Part of a small language model's weights: MLP 896 ReLU, 338M tokens.
Each number is 128 + 24 x the weight over its row's rms, rounded and kept within 0 to 255. Layers, rows and columns count from 0. Numbers have three digits each. The size before them is the row's rms in percent of the matrix's.

# q: layer 3 attention query, 448x448, rms 0.0912, rows 245-280, columns 256-319
# k: layer 3 attention key, 448x448, rms 0.093, rows 245-280, columns 256-319
# v: layer 3 attention value, 448x448, rms 0.0848, rows 192-255, columns 256-319
# o: layer 3 attention output (transposed), 448x448, rms 0.0719, rows 192-255, columns 256-319
q245 097:130154112148128130167154117122131090110127136172115103130112153126121117165108169132138123086122123135130147156090117140127144122131089119124080148132116108167105106139117104168123128167150156
k245 096:157128148100133138129129107132147110131123161130122092101148097148106104122105147133147125098150098111126141191098132116084116135103100139108156144127121117169116177127088142099111158124135103
q246 102:086171107134170151115118160099121097126128135104115138147143105128144117130156117142097122135109119146112155089139100096135082144161134139119112124136146136133118133131106068115141168142136099
k246 102:175082182118151181142167168138160155170102147091104115139135118148109139154165145160106122170155135129151148119123078111120139135136131158146122151143096149072151172116149081150145128164097133
q247 094:120097127132120136161121140135124153079130158144101121121120149128132129098134129121146121084146152152123116138125134161123140115151093126133121111116130152156171133115110118108116098123114153
k247 093:184126121070130130135099115122150172107101142102122126125125163134108185163168135098141134099098125125156128171147105113096097072107121139091131097121076136065121127130127119138120085153150111
q248 103:097125171128166165107126146160150146124161088118131124146123124081140157087121155152133125171140117073145152122117118111139148097146125141154075132110101120182102080114118109106131123129137172
k248 100:116109141145147144144158149108112140114105142091089158120113102119136134073171121092109090114143123133140129186127106134114108144117142138116116123075137153136129119146130130130105123128112088
q249 098:147144109114149139125123127141081107112174143157139154145098142086085136112127124136089154151106143129177133131102091111130130104142171079184149131126123105139124101095142120118134075110137145
k249 098:162134145109119115117184125151129163114159156122139165047119140103089190125113139123137134070113187181113143088127098205101146104068119127086143171085168118124118141103135163153170142145137149
q250 103:119122131135120107193135134122104124071175132115116114097105081120107128166161131091110173129156108136130156124135098098131132118168125132118135144083112153155103124149141100128139141082168122
k250 101:126125123139095155131146069151145174099023156106180149152123157134105150070134098141117107144121165135142120131121105126123137120152134162117137110150142147108114135075149082139132131140130108
q251 101:186115151126112158139111147138110062093103134151101125122133094097099157104156129095136103126134165135121139155098131137160160121163152116081089133144150119125137097155127153080128113136111088
k251 100:120111120108122145104163149090108144092156131100165146107153115131051112171119150111145159144160190125162119122095108133128186142150146149168112158151175098127109124148095116119153094142117118
q252 094:157129119155159160168114105148146118165146118149117114099092150126119147162121116122136133137136074119110131119125140163097154134082148145134116099162140089108113118088110158125132146102152126
k252 096:101165125136115146133169116166119163115114090145177116154118143134123101132101139155133133148138086139145119080154116184109141153141143187137127111126120109105072109129128135149091094136082159
q253 103:088137177123161125125113130141100168099124135142097151139103154109167141156150121141162175077111152122107054134086152148137133129142131118196143110110114135147114139145137111105110155098132156
k253 098:097137107135126135123149120118085115109097133093096097102109154104121170115111139123115142116120129097114115170086125093091112110152100128114100092134123125096143122066142067118141119143140109
q254 102:115097114137178087116110124108102141120117135171070172128138160144130111132156114102148081119120131109131132144158158108142110129182112103102100152119095123109121135071136119129114133109152113
k254 099:157149133143159119161194088134136165145108135101149096159115157141096152137171119143113153178125136156135148151072087123147121079128108137128080123137111125129116132121117140108124165151122111
q255 102:110111155134141118148096116140158147118106133120124098130174167122143150129112122154165152092164187154127100143177111138110145154101134146086122104172131121120131125098116097151081135135119126
k255 103:102160108088102112158122153139158112154115149133155120170105146103137132139162154142093132088116126133122115091128149128146102136091117146182132154115102141126138205163167149164128095114111139
v192 099:149154184136114155073066136136139152137165097152137144135121086113154118131145123137091130145080119162152175116121108136098079107102135100123135150106118112131130130153139159133124111141124108
o192 099:126126111093124114158125130151158152146149178132106089146174209124147154124107079142164112121144153105169116115083142130135154151132157124150119114116128103162156142148147110093153090163137137
v193 096:140131141137085169141110187135140132076109134135092116118147109130154145125128137140171118147133112088112128168108106109157126119147139116078159129129080174077099131124142141122114135137121097
o193 091:130129124117134093133112051120127126137129157154132121093062168128133104125103115127122139149123075124136184135116143102116091158099112133130086087158174115123149169130118128100156148109112172
v194 094:146179086143137102132109099106085115135120149089130154153108120100141165129136133135131125130097089137170133097135122063145123105111096160114102166116144118175158141133138123141122162094129076
o194 097:089142122114118149113101172175128168134111137153139132134133116157131123098086115124086126115103111140118094171126113167105131154148125130163125100129104127111154115140160156105109129121151176
v195 103:097098119117112176134128113114148158106151089148111092119146106162142111136088140103141116143145118131086111110138135137146137118118143125103117156122160148125113108102080137121097186138137143
o195 094:108105158118129137128069137119128098181135131118122126164144138143104097099119115099140107110124113110117139154100168138123094114144151074157126139134113150145161124151126159109123142133140105
v196 092:148148130110176037119123118108124115172128137152117088087066140126165123072154090127070176118100126122176115137114154114121093115107119122109141163086084119143145117112123130107163123121164134
o196 094:104121122138159120135127124141147156139172119142151174154171148127142143151136099146118103106109122122121064083119136133093154136174177131099124174118139158146132135090157129142157127123090146
v197 099:169148133149117111144150097135140155107106093127171154106102125114145109153118116079096134133116050154108129161109139145132106155084129099125113145115122165155119157132146133121145126119123125
o197 092:079134077124139128163101152169115128144147154146102108131128096120128145143118121167113144101116103132118128121136104068111116108149141133111119138128134122126146139073168108143110115075149153
v198 096:123069121094130141129104133103174127149146096128147144133128165116120136140118157148126124155160081152126129129084113100117129155163136141103103123122120087121103113144136127157127142090150103
o198 094:155176099127148112141099120123154092116125107182125135152129134165099111101144101148136144151080143130152100125159131118107129083107133119131162166094154131133162163127139156095124156161100086
v199 095:177102127109123120121111172129129134107128183121115143103085148110133145112119129137089144152081136122099113141115118176130105131127158095140170082161123114100125106137178127125121132100124122
o199 096:167133146124101106181108140138118159133131101116146096104156126145182135184104103134137165126119099102156129127142139124085113125154129139102134121099149118108203173111121137103107129140154126
v200 094:194052142142128118097167098128147120131146162108139163148172091122109101119130115214146171113147100100110150116121133134105121146113170124125137083126134147100164106114140117177097097138093137
o200 092:141181093122151129093143189109073106100130132154149132141126165140140150140144134113150132148146138165126107127103117136143104116109081109119121146179119084150131091107121136076150139125184117
v201 094:119111112085134068126122094143134105107143146149082181108127144078092169130169082100116140120127134129148108173160098137122115119125143134097130133144112111116116143079142112122136156150143125
o201 093:092124146163087124133124142113157140156158121114157124127109138188115099135094122100102112091125110123121176111151151122162119147133142149139147162128125152111129130153108131117151114121136134
v202 100:114128097142109156120064091144121128141106107155103123154105134166119146118123141084121137137110114115115162159154136120131144158092105123134074123124149147148126177161102140136122148105147126
o202 096:181097078161146134149166140140138144161148140144107097154130128112184154112077083121114091155102116127148163136114152142166114138136116171144136131098123079106130099116142101102106127157131149
v203 093:100154151148120119120089110154135097129106124104122128146116118137135097117106100148140156122186074103181172163110104127142135118131113141137124158162154094150166114126141152150102112137147141
o203 095:164114089125130127109151124124156135101133140149126139114118117139182170062130147129124126145103139124130146119153113081125111172111163135107120052126115124168089162122122106117142120167126118
v204 094:135151136106096093183102110126137081089093132118136082097107141121108136154162094133130122134115105126102127103106173145147126101127133083152095120134137118110123102112144137104136135145163085
o204 096:151124112092135109134132121137136155158152108162141136139139146131157124082119133088141128052148116175111150136122085088112087109106149164148151108128094163142101126092149132168106118158114157
v205 099:141122090105130142131173114134143155110146100120093099129158099141160146125124134119164110116120115108129114091058117125063133135097199089091132120103131138133121147145149131117143121124138134
o205 097:137139127137133154117101102171115149158113153162112163123152104102112120142140157142130138118153137137126091109165121106156120114133123141128158116130102097121148131126144127137134151131171174
v206 098:110089120150097143096089116120110139163175161125141167161148178067115083150117145135113123148094136121063165105184110141102123123093141137088118177123117139156151103142149154174116133123112128
o206 095:106154157119099120135123129093134117081151094124124156150153135150109163074130107162147119109171122139132137148064148090150098137149102123096151112124143096134152119155134100107131094144149102
v207 091:115122153128152108139145093128111151126085152092095129112085128078136120107128148095111103088122130131137108093142129107128138131098116086131114105094152114108114133110112151095137122124140134
o207 094:167126102098088117124116146129143117146140125183135121150156080123119107133130113105122100112110082172109131141138147136095132105141160113104128146095102158127129151081124127117146145086111105
v208 097:104143082132083093156177100141093161154108090126151155147139094112141160135130126105130127147083106135151126125124090113115120132137099094126097099137148105111112144134114109122144091107124153
o208 096:130118095142194172100089154110149145151161163139104105113138137145114111076104122156129131128122112128154139114142160102118107120094135114136167075159090153175107132101188114124131116085161151
v209 098:155125145132146120129196143083126108104139158139096132129108112163123121151102125153121148192168126126118120143081112127120114110161087166200174119112152147113108117111136128130141178124103167
o209 099:130087109140126143119130104163103107130119132124137122116123126094169117128161143163137148077103130110173114089162128124164127173086129109075101153127145109125137115092106114137122148119117106
v210 099:138151120076106101154108127124124115126135130136120141155103127108134172077161118108132084140159143137138092112153136115122176106105139139173119092140097107099084073135148137145140127117108106
o210 098:133122128162142107157129120113156140169113147117154140099166097149154142097127145146101130175131112181145169135121145106130117146166137125099122117129160151094085145108116174141138174122093146
v211 088:078120155125120121113140165119143089136139170140108117122105089133121134121152085109140159189142107086171098131172145116142126134137150117090136134073163157172137127143149094135160100095142163
o211 086:136135172135109120151107106168117145111189097133107164163143135113108142115138138146154118103167127145136128108104147116109113129135138127114084112132126170150116115111154127165119095121105122
v212 101:115112092146124123163151141120135164093121088179128148136104129143126141116144107100116098115078134122143156110099158125120147101113137134136123111106134109145167145095155124139143122110164154
o212 102:079116119097131119134118101145145119156124203128109123143084101137121151161124117168123126124113097118160109142158110125108104135133094165112127154132083134120082132112125090140115148207121137
v213 095:112088078171107110164127138123132113117082143182123107090137146101133141102155136128125115149101110163112130121101102108148130126164085148145135131107098119110114151146139117137142098121104131
o213 095:091172110128092113124138156117143144157153122091140123109122129155125077162116127140146120108100149168105156099206126105119145139111185137132149098124161147149130137090121162109135147104119152
v214 095:100043136117107137122137133149107156152206137111149160092117156137157143159107114149113123148146123105135139138102116075115189143143137129169100123117118113167167087129137161119120151135097157
o214 095:145137115125139123116150173083111090098157103099112129132130118146136090182123152083167168123135111147127141166097134163121118096111115099090141107113089098107095114105116098096137094115158091
v215 095:115095104157088133104124122164124175134101114109143116122069120097140130139154112168098114091147117165147133127130137140119134111098125103169060106129105102107099153102087158162096113170111083
o215 093:138160141103122118131137122127143113157157135140106134130124116162116084150157147138085141138076108152121111172092116124103137142106147144160158084155132121103126102113144111110148178123131160
v216 097:133111094128124115104097110139129107137122092117122090129151097123147176133130151169118097138115164155147143111113168128139098142145161095158130145089147122157140136124148083145158169133126119
o216 096:153135099110149111119128107120064135127140159167123119140145153141116133120133126170131099111086122151147115119105120100107133130135151119130150108128094059168103159127179140111137093081156132
v217 096:085118166129150132124073102094101138101119156141154122111113109098129099143139093133102112137122117101074101117130157113139169129140152129133149151130138107144090146146104092120119099134125147
o217 092:128118119120154143142180107146116127118155117131101123123141113129111165097102169139140108123110128092160153107140136145153112147113084124114149124116129140160154121104121162178106120110157095
v218 103:089122154093141127113134160157172126114153143148142125101145092142128138130142132087136135169136122092120105096137077151134143133149130109095142134088149143114086109142125144115114161121121101
o218 098:132153137135106133101129109139122128113132122147123149091162138165123141151092167094120119130106188080130134148116170139119149144148144093133122093144146139114166140155099107151148116114082111
v219 092:122106140146167180088101124142166084112098108136130138143072115169118106110112114125144089105151108121130144132064126126102127108115147134123144073124086151101101146121143111103107127132072129
o219 086:145112138107126130107177151112116139128102125125136164168114112110127141077089164111124104107148138159119138152177130117169110107127125156124090158120128094133130145136092120156150119145170114
v220 094:142109122099124152118131177139143118094129122147078133132110107116126078127115136117163129112129149175138145123129125131120117114108133162078122109122096104137153099131159150129094156123107114
o220 090:093147120124121154117110116165119114149136124136146159142131132157141118102108144163098122089130085107117147168137104112148078151132114115164132097141129114125117148122116138148129150142130107
v221 095:160130135138170132143123134130180139119145142131137122169154153148103107181153139144105115101113106129108115122139139088101124134118162140102129116127139122123102142120121095133153122141113153
o221 095:136137147125115120150104171133135135114191142132176147134160135125151157171115168155126086183138132124112096092114178102121156124105133141134107117116134137173119130151181142084134098099174066
v222 092:137167139109132136125159171175143121079107096112138135127128150129151152133136114110102150097128154119086123112139064143110118123149141127130151107149156105109140108134129096161137123116117144
o222 090:113140178096126122155123111077102103145118127140134099099114125159135138179115118090140101187108163169145138119137147102128146129117142119132155118144107172117138080140107106120153095162142118
v223 102:150118154155135139100166109181123155088164135131072130121137133147168116141121135130107162124133147096112085126085114134122128100129127112119110120129165108144162131164125127113113148175101129
o223 096:107117128107122137133082140135167119122127172117151164152113117126152146136157141170143085123113121141166158085151106111112134123122127119109152162108136178118148180112103138117173123182122118
v224 094:097135124152140125152132111162107124153146130129183145115120143110102110175133149142114129134127144110088113161145127084126100131124144179165104151162130121068130127079120135118098144118143147
o224 094:132134120141146125146122098104118127121156091103135112096106104141119157114119050130097164119153113091132134158108190125150077124087106123098113101121138073142133103156163132134148111150084116
v225 096:105158137167104124110147133156127147138118157071108106133140100127138134107138158150131107143144152150169148134113100103101141130190079143185112138116070111128151121100149158147131137144101110
o225 095:156098117142139118160104123099095097140136092130129166099118162122107137162153078134093125108153124103099109115155142137158092102103136164121069168119153061135102138072157123124119116087103132
v226 098:110167136145122111099118092132128153155054134115104113113154114111123142178141114110151135164158095104106129131126152120120144129091176142150081128148103160103131099134111135143144137114113123
o226 097:125130139142150165120111131155143105139187077107162120140151144142116148143094152096108139150113117122182147166131116131098123096172091156100115140085153136102124113136172092135137100159158172
v227 091:107089114103100149123150100148149135133126153135098164114072100140133165152132139127101127124100111132113152124115106136155147124134121116156110129152129139142135128130117119106124126148179109
o227 092:131138129156125100144126128115153129193089122090119151108124112123070133103082099092126111122140077126131146123124122103131115152092130137118129098108166143076105142111152134132146063109107182
v228 098:123117140138096115123135132154139117141126127151122148118109102110126144130137087104134145125125128092125096130130145128144131143142095123114096098142109122105099103127115146138138184114100108
o228 092:121182119127130149141123143115116098106104160094114141095145136136131125132141173111127133132128078093131141139144119107139140132125107110117147151122134124137126123108152100102137154164127134
v229 101:140095081061113135085134144144102131132124091123092170155144114170121110096098145102082105136155101152130123114102099141169144153096091116105142100164125144144121119111136107103127186143118114
o229 098:175142181154155131128116172165121145116084120122110076163111164086094090153109128150148127117135151119159154151110138120176146074188166117156151069106138117094111151200105142145120148110133138
v230 095:167119155141170142108144117126081098153095139127136139120136133097163153117142126158125122151116166146133102109116125117129132112129132133160142103116115133161159120148147141089127134143104147
o230 097:099126131128134078129124099126128112137157129130109177107108125126130112139080115156142149116131131176099156157177087143159113143128166118132100146120147146096107130067140139170138102125133139
v231 100:094158110126118128144103134161157150145157085155190108099093121114115092123127166135100110113146129151126104105157140139116137148080122126151141106104132103113165142109116169100143154119112122
o231 099:079106193127124116129115120100127177096132147139106124102159137100148144120146148140181147162157100111121089137138149118155108087112120105136171135135104146164114114126078135139114128111106142
v232 096:140133133118122157123124158180119144148147097128102138141144119130107110115117121140125109121126149104176154141108113126111130157153139131150124093099135146132155112122074094113101160161130111
o232 091:110125127087137143138105123131106169119140120122132115146153113092149132189091152157158130092076114143106120153143183148127104161077125111168149151170150161064117123133132140179101120116107116
v233 099:145147161158132147105100155125135134111127154136118125100141088087158135116097102143128144140113105109174117118119133090116135148132135157118098133113130165122140100133131112138158092101130121
o233 096:121175098117097092101137103153100149141125159114087115159125172108123126125140129146128152134149110120168120156131098181070149106132116135158157116130101124142141164109132141065111152137131117
v234 097:108120144151137185147155152117091129121135080116115122132150144135185114101155125138075113114127112125172117140139123099121142106136097119144107192110134075111155185140162112090148096113118151
o234 102:150110123097161131094092094142152139115121133148136127107121141147109131124097123182137109132135139058122134131109126138122133141134091120126138138148082116145107127098117125142079115127177106
v235 097:131108100159114150104136108144132118137153112198117146118131142154155108120121118146137132122094179174134129167138089101152142150130156100142106125141121106102143137128139137159112135144139142
o235 098:102115124111135123123111158139138115177133100105135110148077151111112149100107101121128075137107113116160199134099156147171071101160123159135142111111141129106151147129109165096109132089147121
v236 100:102146104078110122140131137122170103110133149169105112111121127124112106158113113108111105101135112123136165125171103112133125118144124116115151126112161112116100109108109103113139094118148110
o236 099:146116118084110123119102128129111167097182146082162114131112133131155155126123157144150114125147151139125110102152120109158098154121116161162093122119120145138119135145122142085128142200122114
v237 093:131137180120102165105070167139101134148125148098111156150102144120109122110138143130104146115108135135116148107120129084123149158129162086144151123089137158168105130115194162130117057090188123
o237 091:139126124168177067139143155100145178131081101128135120148184121146148157124138062158141117166121117117103143105136111158109091104124158152167098159129121119136127124128146113183122108099140123
v238 096:132179151107099140119123176086160141111146137121162139139136133076162144088152115129132114119145180127142163146143149140096153093132143108091184130156108082094166136120138191103153137140117133
o238 096:137083129140158100124138084120127133126057150125118111144075125144117089134128151100116141140133070122102135125145126139158114153121070115091128097119130123145118144128111117125136062150162121
v239 099:133058150162156124108112119119137155193147166094144136152151117094155130111156116141077154121155114097139129164099181120108156115131088125127104094149102103171114157165140091093082093074145140
o239 093:148141097137120132138116152127097066138153076126123174113103145112106163087150122119107131134095096106167144141161074165112154128114121127132152140105124102141126108122130137106087090135109142
v240 101:127153123120132124174115146142126153140134098117128131123102140102122114133131105097167130148103124126112073107148134060138141173109107121113127136109116129121119113111145146132122119137115146
o240 095:072147092126149082121129107150152114130149129111093106151127152139120155163144095110096132105104112134164140100133114159121140131116146131158113119144151151133105146148150149156156114136126108
v241 099:125113152138164103100168139111127163125165135123147164144093126118097133147160127139135105131123142144130089088152143092129124148080103129159122140101167148189095122134119170117131136116119091
o241 095:116158137119098138138101133119124158125125145130092112143171168162141104092134159117114131145147121127113134097127161163094171154175144107140163109126152096099151126135145092179143073102143159
v242 103:104123116107122148129110150129128146159117117146103118130104124103131083102110109114115066130132139156120129130152103160104145150157075159140124125138127064093151137138166133108124118087113138
o242 099:157127097163137112086140115086131112080114089150160145154121164094127181109156093162127141126129142122174140119114098136169102118158143094123105155137113178122118158130135131122110162103130154
v243 099:150162122144099084124084093135153122098146158107073166118138158137107137130125228167107156099101120118112151096143127112165137107141140148168162123152120112098141142111102142161132160120135130
o243 100:167091156125177126145166130129134111158129177140182118168110139106122094142120104150159093138120137083086139118089141152136153171178114092122097150126153149138170070138108129111116086108095142
v244 098:204140171121127141141133138136127120119081134136156148163144119102141108172148124092137115114152125132105150083122163128179116145088136087105104115147112126116122118116125169106143091112104111
o244 094:133090166126153166136083122116122137191160128092158127149136154164130138099116162126142102104112144099087125113150107108138121126141135112129170121138137138136095101127101122120124149129176165
v245 099:147114128121136144150124164132113117107111120124127106123123145101146143105124150196105111149137143145122139105123130142102141104096115164174102093110130136101143119108112166104153144145101120
o245 096:081106139129115131119127106149121146131103101149145112128100141134108073138132100128130149088121145126134090182104166152152128103110123142083129144112147108185159141145101110178103146089123143
v246 095:122141141091164093123096127122099182134156171109144098139110145133132150186115110125147104160114129089145136103117163143129128133104156133103108129117143131118116125169157112147201133141137119
o246 091:067119079137115133098151102143116124141117135138092093092147128123157126169165137128118115102134063138142091129076092130109113113113111114146091102138122128091110126129153140122117098121118148
v247 095:182079139115138144125182179106156113129123144125076145124126136144143112099076101155087139152161190111081127120130159129097125092124184094114169104113163123137111128169112125092129154122079145
o247 091:128164139103093131113120122123083089096132118117169124163141119114160160186156100147164091120129070180157193122160140133121153140122104098090157123132130107150183090121116153134110076131159114
v248 092:099161121104106109121113093123121155123097136106083155171126134109117141107122126159118153125140125131097141121122111123087097125150123124142083115119114143157101079080147146128180182118110124
o248 090:123119137182131210070129177118064123150152100102165110121120124167141138153151141129157092138168111168131122163161153128136131141104140124100101136152142117109104132155129054157117117148151100
v249 097:167132100111102128085076095130128151117123168122136116117132136139117088156173144087137133135105111140138147144143148132139099113133188061145167103142134144052154123125116120126112125121128094
o249 096:182118122129129099133144139101155117065144142120124135137134137115133132073097120146135094139142173116147145114140092130131104110158109112115123116137117081183120140157103157115108140156115115
v250 092:136124115132135143137151059162111107149101103158103099146145108107149122136091087125121140115116119091138096185149124151127153100085125091115090157108119132133124075136155137142141119086152122
o250 091:159161112108123101107115109129126109133122136125108171135129146192098151104133113125115148148121137132134159144168116083139103154148139118143151143159136139164132186101160146082130130109099142
v251 103:129104178084128139131142125124128132122124117103120121109136066131145111142116144124106119135124148142071095128129165157088133133168151118129111127161182135114108131187114131120135100144163129
o251 104:159139134116132109125112126139114134112149164131170129106132172139093142110117158157110117127137100114125148193075122132125153075125119147130143140131110147117134162117130152131170129131075168
v252 099:115097105120140114137161134129118168137136112121133140123181129130132128132089138100140119146083125078123114113156121120139129152119136124101137140071155145168141173108168083162157095165121115
o252 094:133164116150114134133093163134127134089126130091101091188142169151142152162143144185144147138172168171126149127097096145114147130106130149113169143102132100120156127133128121101111157111142151
v253 099:184152135118109143127112116127128081112142107095178161122137103109140159136124134115144126175137172119117106138142126135142123153115142133142108153131168123170141133131114168132134141131143117
o253 094:065132136103149159138106135119130170185124130141139103131141110116146119100123162093137094080128118114143147141064142117109117143147082150130158149145115116087093108104162149106109099134109119
v254 095:139122124147124116161097146101083148122165062117103109149111089146149130151183120135185134131116163146076139090128144189112145168110152075179130121147136164144142127158151096131158127118108130
o254 091:123112134110138138150148107161132119138109133148120177133152153112127099128123180133136133133150137202105142052144105129139130124149118132121106168096159125145131115127151126134081104120164139
v255 106:125123122123103138188160146152142082137125153132126153113083130126107117148112126079124149120146079192114151167173157144123096118110137123138151140119127110091147136151140166131104117129132155
o255 103:075182104152127104127130091106120109162104120107187148093142138173112139124117112149149121161152121118115131132109118107177116111124125137120119158134110134112100131114150139131137144103134135
q256 108:104143144126142155120157168089094108119109103177164137155114116112124164114143119136145126146106140135126165123145106159142094128142136158136093131133124143139165117127168126136117100116100120
k256 097:096054133127141146085111150116201157135131139161084132114096164091149086163139132095126116144133126135153136152129135131118156134095165087122095146113092179149079125096107151090111120113119156
q257 113:111141180146096136101112147109118132150141138149101096091120089126146145133153106120131110165121139187106103141146114168122138086135194130136158087141137140151115109149097114132138143141141135
k257 110:095113149151131122116110134101145128109112116160117124117174078092169093137160149085136128106077133078155114133101125093121134117087129070122142156154117133096127115145105141120147181128125109
q258 106:172134126128112146079147120114147114141097113137134143171206087148151151125147146156103110163136078131149131126141166103187125144142178141103145130151142149140131123152144129193139160145082108
k258 103:117115174134118114099126110114123114185123157108127116058122133125140104147151100133188212143102135112139155128135093148155108147139111106154118119107115077133112144128168123134112190137137141
q259 102:128135208124134111127136149120083124087134105165107116100146115130134144075135132120130145140106108161113117128150105137139170107148113145154130128127125078143151150150106097148121117147131125
k259 107:075125116113145127086172121113171127100123161174153144147139168117112139149097132120117096138148144093106133101107182153129173115156137177119138166160120161125151078182147136121132126139101129
q260 103:178154123146177169131134172099133107159138128123120114106135100147128140131148157152116128151089116106140144107122148170163132130133148147114111144174138123091115129155118141110132134144182099
k260 101:098074154137093127129137149141118115091086141095140146133088134114110144102132167109160123126173123115111100169109132122114094122079120120169117133116126141122134091139115177073177114149115139
q261 103:141128136127150121122150107160125105167112135125115135137135147081114111149122157137135109074116128097109120167174152116138105139139161103095116147091099153138122129116125175098099097112172099
k261 100:102107109126143177107145161122146139081150119118115098152124133135155117113157136145169119080131113112100107142146125124119178148120166127134089180083121110135122136129150151138116138107136117
q262 098:178147162148135106148071131133133128142138142111151144123123151173186110107124116136107104121083068114179122098128068148123069105075149167105165179133107114164092131140147133094107138128130148
k262 108:121150115143129112164169136123145145090138132133111136095121122146132114124144158107145166119104153157163157141140123129142171155156107119111173115074129172144114117121134105157130138131131142
q263 112:139118111161156148140118109121102064103127136126133155150114130201135112097097150123186124127164111116115110144105112125077187124155111139128158174169106115132148144147110126149158161138151089
k263 109:181138160141113163116117104104114114122121104133121148076109192123128138156117136128124131147173155148115124123126098139087116118114150094157145108134128115103098145114145151127103164137135151
q264 111:129102158117132131135139132071114120121092147155151060127149094126122161114148141105128160121176153161158086143109151147148112143095133125151081130152143150109157130176135127110155140152080139
k264 113:107161137108140131126123151141167171133102137122094159121105137096089093146125109105107119126106153082133113129119154131094087121144113174117124165161108138077103118138124116109146137117112108
q265 111:122194137118075131108103157109161120140158144113126124148146105139137116109174099160097104144123064100133144127144159122133105185106149097130196095133133118103091094116149134161135103140121108
k265 117:148093148153142152101121155131126175095128116120140134069146108110166139147128130188167174117126144127158140115131157113094123141116119130147089178150103103153146126101144140084155139119141118
q266 111:079104136163157147128114146132107117149119117174132150134174144123107152120123119088131111141103096112113146184126189101154106142145151129092122158147104118150100133139124147145132088117128131
k266 114:163108099062091126130091097134113127096127136099107161117132110122112129162134140084145106110087159123136140116132131138106115091095129114111196134105116113128108145151153142129144127131141137
q267 110:142120167140139140112154141136144106119123117160154140180154115078136133170150120092144144125124110127106139122103147117124142164115123154130085134122137111130078138115123135147102154133114057
k267 114:107132159117137139142121137142090107166128131055106113071149119107169142119125186123155156128121104153125114133118102126076126100132154155143133124158074129129125120152169111143156110122139166
q268 106:139168118100106138101156168120107118115151119143099121111119138116144132175130168105094159136154104112134103117148136128135126080129128168203147110119111161149133149104122134104145096088108145
k268 110:123109148109075096143075114101152168140154107149102149152139177119116144181109143127117150117135098150156099113085116111143132129086173117084067155159126098110159144120170091145093169133081100
q269 110:128106107161113118086114127160123089107111099156157113085175145151095151121120131099120178152112137118094139081132102129115155109132122134125158137091155171138104177101116102148152140117128130
k269 114:143130140102105112158112161144107124130128098119114141151146136096131170134097106125151140150103132074134105100139134116085134121128101123141128123138133099102098152124176137143131156102163144
q270 111:162119111130143141111085122109110151105131142115111162160143155144093094132092118147116110123122138127124143159140154113141115159158143136080138148134106086106119103139120142122112102118140145
k270 111:109169166136142134126089154072166089107132117124124141146111153096116114128140115122099114139174151130132081121129118132167118169114164120150115132115144103105153118152127141138168104159084126
q271 111:124171178162088127139106115091115137149151061107209109116144111137119147123120111130129097088142144095128138104125132116122132120172046111128123126111125136134130085127130100127144097079147126
k271 108:132117127099141105116155124105102119176152127138114118124065160123153092135154165120142173136100114141108082131144139158120149100126168151136155134100118120121161107060116154118115127125130133
q272 120:134131139128110167108099118124116131094108139161128119106147175169130163133132127129119140150114135104108095108151138128101158110154114115181145140121129144126148126137131125140148091108108139
k272 118:144121108113088108133168124099120097155137123131178142130129124132093119121112104098150158119095134116128124184086119122121123115154162117106148113119177132138137105107108117119129143142130101
q273 115:136081151149160152141090184159094116169144130116125177101111149121131157141113099109157116154123144112100147116170104168161140157104125125122122093185135153103138144120102109129098132093162141
k273 112:182140147115142096125114128108100146088103129152138124157104137110117130094099176147163141124160104160106119116150131126154152152121103167127155167098103120111132095080182129118128149178105147
q274 115:107116165109145113145110146113086135141130106147135127092176106084131140158143117146123131164177140141113123122105155165060106139094153137134098159131151105125181112138112106119112151098095126
k274 115:102142140150113171105118131129109116126137133126124107138136108144110117146087087117117125146113084125155156133128140176122133155142101164148142127120116132179182140089092148104113089131145140
q275 110:107139118115151138106153102110143112088169136130145163136168133147131081151115125126135082146093096150151133163137102152121122134137107147124093165142174120127068125129125135155154127152140158
k275 111:103129151123126163113135178150168123114161185127115133140159096142121140073163123145145157110109136142170174161132121162153093121108124107145130099118130123142090112132078145095151093115145181
q276 116:155134156135100166118124088153152116131108136146132147092160135097149070182145148163156124121103121108182104103121136122095128121132080172108157157139106139133090101119153100135121137142174164
k276 113:123156108157109156159113143103109139117148156160112143154115136111129180111150136114112137169110133155095113124106104173160121158150182115122133085143120053141125130141102095144131120130103129
q277 121:121115144099099141168136093168142144119131110188162143128148104115111141125097128145191118116127138146144119150135102119108134140155136135093134100140099125127125116132145139147099120140090132
k277 117:157114123120117163118133143178099112134132148117145129147147143144135121168134123120107131145173066125109097131103091130100080086124132069109187091097143108125130155085133135151137113142136139
q278 117:161126134143139125138125107143096156095148132101138118138128120146136128158138103131135077112149149133122159123123114160104095114113126126144096134134128160114141128095094088108150118122103100
k278 112:124121124150118194130118174084147128130115124100174120127106116094110148152133127100147160184126128135130137105112146059114140139090158097129132133145140113149145099148164182133140133134133121
q279 118:095154144150099145121101158089109144099119126150114184146140137158148112125126127131148120093157119149057129122117129195103106136141111138112170142130143093105127128133103082093114147189130161
k279 115:170149089178152159161095144143117080121190108091094131143168122129128154095128119102132150105121115176137125125124137128108122068136166139125172140083201140113082083113121122136113116150131157
q280 117:145129132098094081133134151119079111132149120151174148124130152137112129096115146114146113116105131116127070157119122140145146140124102098105098133110148118156109135145120141146130124175145192
k280 116:127137087142147156134111156157142102120088107120078162167086107110084122098118152152140115114147156111126121123117129066160133084137152134120145137137120159094104141131128129137122120108098109